Each number is 128 + 32 x the weight over the matrix's rms, rounded and kept within 0 to 255. Layers, rows and columns count from 0.

# layer 11 MLP down, 128x512, rms 0.0338, rows 49-127, columns 448-511
[[114 157  73 167 141 140 112 141  79 201 123 112 124 128 138 117 174 118 104 119 110 114 125 171 129 175  97 160  86 182 142 137 185 161 157  83 129 145 123 176 149 116 153 103 127  73 161 149 132 121 131 159 109 168 126 173 154 133 101 116 123 118 106 105]
 [160 168 130 140  99 145 206 112 113  95  70  23  89  86 115 128 149 120 210 124  86  67  95 168  83 166 146  67 129 145 131 132 109 130 170 117 207  52 161  39 146 177  79 145  78 122  82 126  27  87 132 143 130 166 132 215  77 129  23 145 129 152 131 154]
 [107  96 146 139 145 144  90 123 106 138  69 108  98 118 139 133 131 101 141 167 127  99 113 173 169 162 163 160 121  84  99 106 125 122  63 142 137 119  87 156 173 102 119 120 174 122 159 116 140 140 109 147  95 126 188 160 163  53 136  94  68  94 102 115]
 [ 97  82  73  84  77 125 129 142 177 143 109 168 108 122 152 106 139 155 148 160 110 126 188  99 131 138  69 160 116 104 109  75 130 116 134 192 105 108 195 112 118 120 124 129 118 118  82 148 142  88 105 121 174 126 162  98 120 132 137 193  82 125 159  84]
 [154  91  70 127  83 127 170 161  82 141 146 122 126 165 137 124 100  95 106 104 149 120 135 207 179 124 170  78 121  89 146 184 121 156 127  93 166  96 159 134  99 156  84 113 190  88 105 145 143 106 120 132 100 135 130 153 100  88 108 165  96 163 170 136]
 [106  97 173  79 117 163  69 131 136  96 116 141 111 148 177  61 138 148 102  94 153 179 147 106 134 121 141 101 132 142  50 162 158 155 101  56 119 159  97 136 153 112  57 149 100 141 149 113 122  57  95 195 101 156 104 157 124 119 107 191 163 141 129 127]
 [134 115 101 159 108 170 116 105  94 164  99 155  24 144 140 100  65 103 128 174 173  46 133 170 143 118 175  50 163 119 108 115 141  91 147  99 161 140 121 112  82  86 103 117 120  93 128 177 156  92 147 160  74  87 101 141 127 129 170 165  86 190 102 170]
 [100 150 149 103 162 160  65 179 128  99 142 153 122 132 148 199 142 104 121 100 108  92 116 141 140 122 121 137 104 158 131 179  58 128 148 157 102 117 155 100 164 101 170 172 117 167 102 110 139 168 145 106 169 158 127 110 173 145 127  92 111 207 148 152]
 [124 146 159 101 104 126  54 208 135 133 177 143 141 168 112 104  91  71 137 160 108 166 163  98 116 115 116 208 166 135  63 148 143 129 147 110  92 134  67 163 172 115 113 120 131 126  29  85 106 147 184 116 131 122  70 137 127 158 159 132 110 107 149 144]
 [136 135 147  68  93 151  91 155 186 121 156 177 157 127  36  82 139 157 129 118 128 140 124 147 145 116  87  15  95 121 133 124 205 112 110 155 129 111  90 126 117 103 176 104 137 136 124 222 160  74 165 178  98 112 112 163 129 110 119 171 195 168 181 150]
 [132 109 113 186 152 107 140 129  84  92 113 127 178  85 147 115  65 106 175 120 138 134 167 104 186 134 138 159  67 153 116 135  86 143 102 148 128 153 120 167 156 126 116 101 204 118 132 162 147  96 111 146 162 162 133 119 119  51 149 189  61  77 122 138]
 [ 98 141 112 139 168 129 170 166 167 158 133  97 163 130  99 160 152 128 166 146 112 123 121 169 130 111 112 135 121 106 152  71  93 162 151 126 163  95 127 120 124 104  88 147 109  72 110  67 150 125 150 135 167 102 153 179  85 133 158 149 118 124 194 141]
 [119 144 160 100 150  89 147  81  91  94  88 196 163 156  68  86 158 137 160 122 126  39 149 156 109 126 119 113  76 159 160 129 167 124  93 108 106  97 127  90 105  94 125 108 112 181 193 143 153 118 172 182 118 141 113 159  68 185  69 109 125  62 132 134]
 [191 136  65  91  63 152 139 123 126 101 138  71  92 120 172 139 120 152 142 121 170 172 104 157  84  50 118  80 142  76 136 107 109  89  54 175  81 187 102 147 150 140 120 115  82 175 188 124 118 167 151 112 178 122 103 122 119 134 125 119 158 137 160  78]
 [123 172 153 101 113 155 118 114  83 145 143 149 118 114 144 122 184  76 133  93 173 156 195 103 161 133 111  94 142 180 141 114 121 135 119 131 151 127 112 167 123 127  96 123 108  92  94 113  89 152  84 130  84 152 123 113  92 147 146 135 158 134  95  78]
 [125 151 161 111 112 109 157  88 154 201  97  86 144 107 145 166 117 146 120 116 147 122 145 103  91  97 140  78 105  66  97 126 148  86 155  94 144 157 131  96 150 143 115 188 118 149 193 120 113  81  98 144 153 120 159 140 152 148 183 123  77 131  82  96]
 [104 132  75 147  80 154 182  66 101 176 139 115 147 129  96 134  91 208 138 141  80 136 127 112 131  91 152 162 114  90 108 159 120  98 206 163 155  91 114 153 119 118 145 120 114 100 166 108 147 137 167  75  97 124 197 147  99  89 112 138 125 132 140  92]
 [ 79  90 153 145  61 126 113 126 105 138 181 107 126 107 158 125 119 131  62 126  87 164 144  99 159 118 126  81 168 118  94 124 105 128 185 117 108 152 130 144 107 110 122 134 111 132 209  99 119  95 149 138 124 173  79  80 141 135 105 143 129 131 121 125]
 [129 112 105 151 139 151 101 107  87 149  87 127 123 126 112 144 129 162 133 148 120 115 125 178 118 153 144 197 128  89 142 115 185 158 143 119 144 142 125 126 115 148 179 173 150 109 161  99  79 132  94 141 143  69 108 207 121  88 112 135 120 162 160 164]
 [180 120 145 138 122 125 132 137 126 144 129 132 145 123 131  96 191 155  92 168 119 178  97 155 112 113 110 112 117 173 162 157 101 122 154 171 119 154 137 165 113 152 168 100 157 128 177 106 110 106 117 173 169 106 178 119  99 106 103  79 133 171 100 128]
 [106 141 160 133 114 101  90 126 158  99 122  86 128 122 172 170  48 130 153  67 146 182 110 134 155 130 129 119 108 169 103 104 131 128 125  97 104 149 113 101 141 121  94 142 144 207  99 199 146 123 106 144 119  96 118 126 166 118 126  48  83 149 104 194]
 [ 83 138 106 221 137 128 161 164 130 148 104  69 120  82  91 113 115 135 165 169 117  97 105  81 115 168 172 104 131 149 120 104  96 109 126 130 131 110 153 155 172 113 163  86 113 143 102 115  82  39 146 168 181 108  93 146 143 101 175 164 154 142 110 149]
 [109 147  98 192 144  86 117 198 155  90 125 138 108  83 159 157 147 188 158 114  93 150 175 107 135  98 103 162 149 205  89 148 126 116 115 136 126  90 152 107 107  95 174 186 128 121  80 171 116 146 104 100 117 154 147 115  95 160 127 152 122  88 102  89]
 [105 116 130  62 124 171 139 129 126  84 112 120  96 161 144 149 102  87 137 118 131  89 167  71 164 135 138  91 160 176 231 135  98 187 137 139  85 148  93 149 129  94  86 116 109 180 156 152 134 143 150 143  59 115  76 125  71  50  85 130 153 134 111 102]
 [ 94 113 162 100 174 144 139 155 173 150  62  93 120 130 124 117  98 103  78 123 132  88  81 102 118 112 147 206 127  85 106 133 135  83 181 142 126  76 152 139 138 133 138 122 154 159 103 129 114 137 114  91  79  97 154 177 175 127  98 153 101  77 139 117]
 [140 147 152 141 122  66 139 161 164 132 104  60 109 132 186 162 149 103 113  96 113 137 126 114  94 179  99 146 183 114 183 133 108 114 134 124 125 147 110 120  61 118 152  94 158 119 101 167 106 168 136 111  89 124 162 113 131 108 179  95 121 118 139 185]
 [156 121 108 120 101 142 134 105 178 114 131 119 130 124 157 166 114 149 121 164 168 172 110 115 185 125 168 105 123 141 157 129 133 113  86 166 149 152 185 145 193 137 146 124 172 128 114 130 147 150 106 119 127 147 180 169  86 107 115  77 167 115  63 163]
 [160 139 165 186 133 174 111 129 153 114 182 106 118 114 128 127 127 124 125 165 129 112  92 155 139 102 122  19 151 178 101 157  93 141  99 115 105 178 125 174 143  88  81 112 112 127  85  68 148  90 150 147  95 112 103 166 184 161 157 161 139 159 148 170]
 [146 110 103 209 100 150 100 103 177 103  74 184 119 159 159 106  87 129  54 161 121 119 137 128 171 133 117 188 103 112 171 140 159 148 179  85  95 170 127  95 100 133 164 122 150  76 126 116 122 133 136 108 113 165  89 130 124 168 147 120 105 128 113 113]
 [105  58  92 186 164 145 149 125 181 141 114 106 110  92 150  92  89 100 121 178 131 121 111 122 182 131 152 128  95 115 147 101 138 130 112 181 158 156 121 144 152 109 140 139 106 155 137 217 154  99 110 177  89  84 146 124  73 107 183 175 162 146  89 101]
 [ 97  93 113 112 131 181 187 149 133 189  52 134 168 127 116 161 204 168  46 128 128 144 128 139 139 161 156  77 132 155 137 172 117  85 112 101 154 160 118 154 102 127 130 167 130 152 101 105 191 181 116 117 130 114  58 119  81 150 187 226 129 152 115 130]
 [131 159 177 109 153 126  89 166 128 122 157 192 132 170 145 104 118 106 122  63 134 119  81 116  88 108 152 162 110 121 103 176 140 141  97 135 145 177 147  80 143 101 154 131 137  98 147 124  95 121  67 118 121 122 114 145 128 112 119 176 109 104 122 185]
 [143 130 115 121 121 100 184  96 169 142 159  93 149 109 108 156 137 135  99 145  81 134 117 130 120 134 185 137 155 111 147  67 183 145 139  78 118 110 156 132 207 164 124 106 154 106  94  90 133 145 129  97  75 140 171 103 164 161 134  78 112 136  94  91]
 [155 120 128 121 170  93 130 113 239 165 126 147 116 115 193 150 102 171  81 126 148 137 142 115 123 106  92 122 124 118 122 105 108  89 113 133  97 105 170 158 154 114 117 130 155 102  96 144 150 131  85  85  93 107 129 111 125 120 164 175  50 125  94 167]
 [175  98 139 111 166  73 127 138 138 121  95 142 107  89 104 147 112 142 112 128 148  97  96 137 136 172 107  81 133 104  89  97  96 153 116 104 123 141 185  97  62 194 155 125 141 136  92 152  87 102  98  75 116  86  98 127 101 160  98 171 114  91 145 191]
 [116 119 117 130 185 148 142 116 145 145  88 104 102 126 115 144 144 110  90 179 127  61  97 115 104 107 146 151 156 137 158 149  96  73 186 135 126  82  34 116 151 128 138 100 134 134  89  61 107 152 164 130 173 103  59 101 152 229  82 126 147 174  85 104]
 [161 183 131 103 177 110 121 147  79 149  93 163 159  63 137 130 106  83 134 103 154 219 102 105  84 138 158 139  80 130 139 134 132 131  98 133 176 124 103  83 129 163 183 138 210 128 101 112 209 102  85 119 154 112  73  85 159  77 151 130 127 177 163 128]
 [114 118 108 167 187 211 129 211  64  84  97 192 110 124  89 116 202 108 141 135 121 122 108 172 126  77 153 115 163 111 124 149 155 118 111 130 144 108  79 155 109 123 149  98  68 129 145 174  75 185  79 136 203 176  73 122  90 203 103 122 146 152 106 101]
 [173 132 142 120 165 116 143 172 103  84 177 191  79 150 173  84 117 117 159 177 112 216 153  97 122 158 137 172 146  76 149 131 136 121  70 138 121 142 167 116 107  96 200  85 111 128 175 145 147 126 140  72 112  61  98 120 102  76 120 124 121 118  84  85]
 [129  95 130 135 121 126 114 139 131  98  72 182  70 148  81  59 143 102 134 118 158 132 131 158  83 162  80 108 117 157 115  72 160 121 141 131 132  84 149 104 115 156  83  96 133  93 122 119 115  93 136 192 143 126 109 161 114 140  80 131  71 107 157  81]
 [ 97 156 131 114 111 104 143 131  93 148 152 136 122  98 109 137 190 136 122  94 134 190 156 123 165 122 122 124 137 102 105 128 100 116 118 166 144 111 131 146 164  95 123 122  99 136 118 173 100 108 200 127  86 127 100 131 148 162 131 123 111  82 119 148]
 [113 152  96 117 113  77 172  53  88 152  81 153 126 126  88 107 153  89 153  71 129 146  77 129 126 128 140  79 135  95 105 148  47 150  52 169 140 149 158 112 118 128 119 109  89 117  60 165 151 105 136  86 122 137 213 149 111 155 100 141 127  65 126 139]
 [142 143 136 174 159 126 107  97 137 120 126 193 134  57 166 110 148 130 150 172 141 165 130 158 205 126 152 172 127 111 117 114 171 105 158  85 133  91 180 116 108 103 116 138 134 135 106 163  92  96 163  43 115 163 127 133 174 108  96  99 107 154 119 129]
 [159 128 138 139 159 119 118 156 160 145 183  67  83 111 137 160 131 165 160 126  83 141 122 144  73 125 131 150 175 194 120 141  71 142  28 118  96 105 121 165 103 107 132 146 148 112 147  87 167 127 148 185  83  88 144 122 114 120  28  84 160 160 132 167]
 [170  80  95 151  99 141 115  86 100 159  88 111 140 123  55 110  61 114  89 166 121  78 153 133 160 132 118 191 130  54 138 128  61  98  93 158 107 163  77 161 115 107 120 119 171 199 112 115 130  90 152 155 102 116  77  90 161 160 117 132 146 142 115 111]
 [ 90 118 111 167 109 117 145 150 125 158 104 155 109 146 107 135  86 147 164  59 173 170 129 114 100 120  70 126 104 129 123 132 120 115  88 242 123 126  90  92 148 137 132 107 106 124 153 150  87  66 197 134 148 114 177 134 111 166 101 150 108 120 165  86]
 [166 129 128  92 126 127 119 130 144 110 127 100 159 198 129 159 105 135 136  98 105 133 139 127 155 116 105 150 161  87 142 122 135  98  56  71 117  86 127 116 153 164 103  92 166 108 128 116 142 119 124 107 134 147 111 160  99 131 114 107 167  96 111  82]
 [ 82  98 112 169 171 136 133 133 228 155 130 114  84 145 113  86 151 180 156 136 168 107 123 149  60 160 132 134 153 174 199 233  90 178  67 146 141 162  88  97  77 114  94 125 137  28 160 110 157 145  73 117 104 146 154  97  95 105 153 123 125  78 111  79]
 [167 168 110  86 147 118 154 136  57 156 148 104 126 156 143 146 158 137 157 111 145  81 124 132 117 113 106 161 173 153 162  79 145 121 143 148 127  51 185 137 105 118 115 151 112 215 184  88 146 144 133 196  86 137 116 150 131 144 101  73 181  94 131 175]
 [124 107  86 126 123 118 153 123 107 134  71 177 176 103 187 167 137 203  93 151 163 162 157 162 118  59 110 163  85 109 125 170 158 101 151 128 110 192 198 170 171 149 150 116  93  89 117 106 119 143 136 136 152 108 167 130 122 101 129  72 112 149 110 143]
 [121 146 165 101 182  98  83 173  99  97 177 150 111 145 114  95 115 144 160  69 132  86  98 148 111 132 126 171  95 123 148  63 130 125 105 134  83 114 125 124 110  95 112  76 134 161 184 178 137 113 138 158 170 133 139 126 155  79 117 130  98 107 168 162]
 [ 78 158 124  96 116 122 108 147 138 127  91 128 139  72  79  94 114  68 108 114 127 108 118 153 131 100 104 104 181  96 172 116 108 132 109 139 154  95 121 152 174 151 132 118 120 115 161  65  84 140  95 150 154 114 163 128  83 160 108  70 126 132 152 181]
 [139 146 137 174 135 148 138 113 224 179  99 120 175 151 104 118 142 125 110 115 108 109 153  76 101 112 145  98 155 179 140  66 161 169 198  67  80  54 131  84 130  79 150 122 100  99 126  76 146 130 126 130 146 187 142 114 105 113 144  87 130 166 123 178]
 [142 107 167 170 122 118  76 158 140 156 188  51 125 123 132 165  97 169 170 138 117 132 180 121 170 172 172 141 109 154 131 127 140 124  97 148  90 149 128 160 109 167 185 130 110 137 125 129 102  89 164  67 155 129 134 120 133 151 150 121 146  80 166  91]
 [132 145 157 145 117 191  88 137  95 152 194 149 127 139 140 140 140 152 110 114 138 114 117 113  96 108 137 159 143 170  86 217 133 107  91 179 154 180 118 141 198  81 127 129 141 104 163 164 165 130 101 129 146 166  88 101 157 143 121  87 117 149 128 126]
 [130  89 184 140 188 175 176 174 176 156 129 151 147 126  98 109 130 157 121 177 128  96 152 148 102 143 130 116 132 175 127 114  75 105 161  92 108 142  74 102 131 140 131 145 122 151 150 159 138 135 111  88 114  79 195  74 160 125 139  68 183 149 115 166]
 [114 105 143 126  99 166 146  86 104 120 173 158 130 174 136  54 114 118 135 129 147 127 100 114 132 179 129 131 154  46 142 167 150 130  76 126 170 154 132 169 174 122 138 173 117 153 145 144 129 140 116 169  82 130 171  98 128 102 144 117  93 189 163 103]
 [121  96 139 175  60 140 134 103 100 115 103  99  85 155  86 110 117 167 123 115 134 102  79 136 128 105  87 169 114 164 101 101 180 112 140 163 133  68 118 127 104 182  66 114 118 106 148 154 130 146 120 200 169  94 174 164 106 154 121  88 119 120 108  86]
 [ 83 115  99  96 189  83 106  73 110 136 178  90 162 133 102 127 150 137 124 183 147 104 132  92 132 152  79 170 165  78 131 134 172 162  81 175 121  97 102 119 149 168  95 105 151 150 150 149  85 130 120 162  54 110 174 147 153 104 121  89 176  85 151 113]
 [156  81 169 150 174 106  93 133 142  98  85 126 106 135 112 102 182  42  95 200 124  83 150 136 150  74 135  78 134  80 153 177 144  30 157 172 138 132  80  55 122 145 127 149  63 159 165 159 120 185 121  76 159 136 150  93 154 133 102 114 139 141  83 101]
 [133 159  83 103 100  77 124 113 145  78  67 112 130 104 131 188 183  83 179 105 138  50 155 122 110  84 152 104 152 131  75 151  81 117 139 151 141 156 204 108 108 121  91 132 123 137 179 128 116 122  89  94 158  94 188  68 125 120 119  68 174  51 184 122]
 [105 154 122 135 192 113 125 149 147 105 113 118 160 142 111 117 169 115 158  86 108 116 156 118 117  71 105  94  94 147 132 155 115 130 102  97 135 139 115 127 121  87 131  72  82 171 216 137 122 150  58  93 182 118 125  90 104 120  97 108  95 148  80 151]
 [ 83 138 128  83 110 151 120 123 102 145 111  81 143  86 143 148 128 165  99 166 118  34 109 135 127 105  91 158 140 142 115  74 142 115 146 126  95 155 126  98  81 122 170  88 105 136 141 148 196 143 178 116 149 177 111 116 104 144 175 135 115 136 142 172]
 [191 112 102 161 151 176 137 106 130 125 131 135  98 167 103 165 129 152 127 143 116 177 154  95 139 171 128 176  80 159 100 120  95 147  98 162 129 174 108 112  75 200 144 116 163  96  69 180  80 106 156 120  74 129  97 119 143 123  84 106 126  71 240  89]
 [148 100 105  71  48 202 104 152 137 131  69 114 123 124 162 118 156  93 115 120 125 150 169 108 147  92 129 151 168 216  73 167 127 110 142 144 157 111  89 121  90 117 145 157 148 116  82 139 139 152 117 183 105  95 116 143 143 150 139  92 112 101 133 132]
 [ 85 135 148 155  63 110 170 146 123 126 113 189 157 185 112 137  52 128 162 124 136  85 111  83  94  89 135  95 151 161 128 102 198 161 212 100 108 201 123  60 134 112 160 121 142 132 180 120  96 135 107 119 143 158 148 152 148  79 146 104 103  52 160  99]
 [ 98 110 109 137 150 155 147 147 116 103 154 137 133 111 172 127 150 128 135 116 117 117 184 135 139  99 123 144 174 135 103  64 155 133 121 111 132 153 126 158 127 139  65 185 151 153  74  57 104 128 129 169  89 116  80  95 133 131 154 108 161 140 109 125]
 [165  97 219 139 153 169 130 145  85 105 175 189 181 115 117 158 120  83 172 174 110 129  99 149 133 138 114 137 154 136 172 144 113 171 119 163 203 165 103 135 191 102 152 135 165 150 165  70 175 137 132 122 170 114  93 222 150 134 160 173 154 157 156 127]
 [140 106  66 107 111  94  93 101 163 147 161 158 116 145 143 110 116  53 133 134 147 126 114 132 137 166 107 125  81 127  98 128 150 138 101 118 142 122 148 115 108 122 134  87 137 107 127 172 163 107 104 163 130 115 138 140 126  99 126 119 133 108 112 142]
 [ 91 128 139  99 132 155 119  99 137 120  91 168  89 119 128  92 178  91 169 155 129  96 178 115 110 123 132 152 124 195 135 158  84 139 118  94 116 117  69 144 134 148  89 111 225 112 113 150 157 123 104  92 102  92 127 137 116 106  79 122 161 178 135 158]
 [101 142  74  67 166  82  88 169  84 162 120 150 117 123 160  94 102 128 108 127 199  86 153  89 101 109 112 149  64 184 156 172  67 110  96  98 120 149 119  96  82 103 137  87 116 114 133 131 138 168 116 115 133 152 143  50 157  81 101  81  92 155 172  98]
 [170 162 127 161 120 124 133 186  67 149 163 130 126 138  86  90 133 166 150 168 158 197 130 127 116 159 123 160  78 145 105 143 110  84 108 152 116  82 126 139 115 111 100 138 143 153 137 162  94  83 165 116 100 149 157 153 169  71  95 174  97  67  98 142]
 [170  99 157 110 133  98 126 109  89 116 181 128 158 129  91 128 108 148  60 141 124 142 158 133 171 127  90 128 120 129 109  63 113 145 113  96 107 146  49 110 160  96  82 102 112 189 149 161 176 114 157 172 146 136  85 128 204 134 153 126 165 148 160 139]
 [160  92 147 107  94 143 134  94  92 145 137 113 153 123 177 163 149  61  92 204 142 123 106 147 117  98 156 104 162 122 148 131  99  51 176 136 127 135 143 134 128 163 203 131 147 128 133 110 113 133 116 106  75  94  49 106 145 118 130 115 140 153  87  90]
 [ 95 137 145 123 192  97 159 155 162  84 104 130 116 125 120 164  88 174 121 113 158 174 105 104 117 124 100 152 124  53  93 150 165 102 116 166 105  40 162 165 117  90 139 154 123 176 136  92 114 159 145  96  85 116  79 123 104 147 134 149 115  26 150  99]
 [134 145 162 158 143  96 114  83  92  24 131 107 140 158 101 115 153 145 104 146 133  85 115 102 147 152 128  54 127 106 112 151 133 115 174 159  89 131 189 176 122 104  62 190 148 192 230 108 147 128 108  36 161 171 118 100 127 105  93 106 189 224 113 150]
 [170 136 143  73 112 163 137 148 155  88 130  83 116 111 173 123 136 157  66  75 129  93  88 118 123  78 125  47  93 152 161 124 101 116 165 132  80  97 124 154 161 135 197 106 149 149 147 130 128 138 133  99 171  94  76  92 163 137 116  76  93 150 151 117]
 [125 167 105  68 125 178 103  67 150 135  77 105 127  57 124 119 182  90 109  98 134 150 156 127 187 155 147 131 117 110 143 119 125 101 148 134 108 132  99 130 112 135  98 164 114 125  75  89  95 133 155 135 188 133 158 142  95 122 170 153 155 116  95 119]
 [ 78 178  92 139 121  83 116 156 103 129 153 158 129 177 133 133 163  94 124 105  88 114 111 122 157 116  56 141 181 129  77  73 116 178 124 140  83 155  88 151 139 154  85 120 127 124 158 127 156 164 143 113  67  86 199 142 135 112 111 109  64  96 173  86]]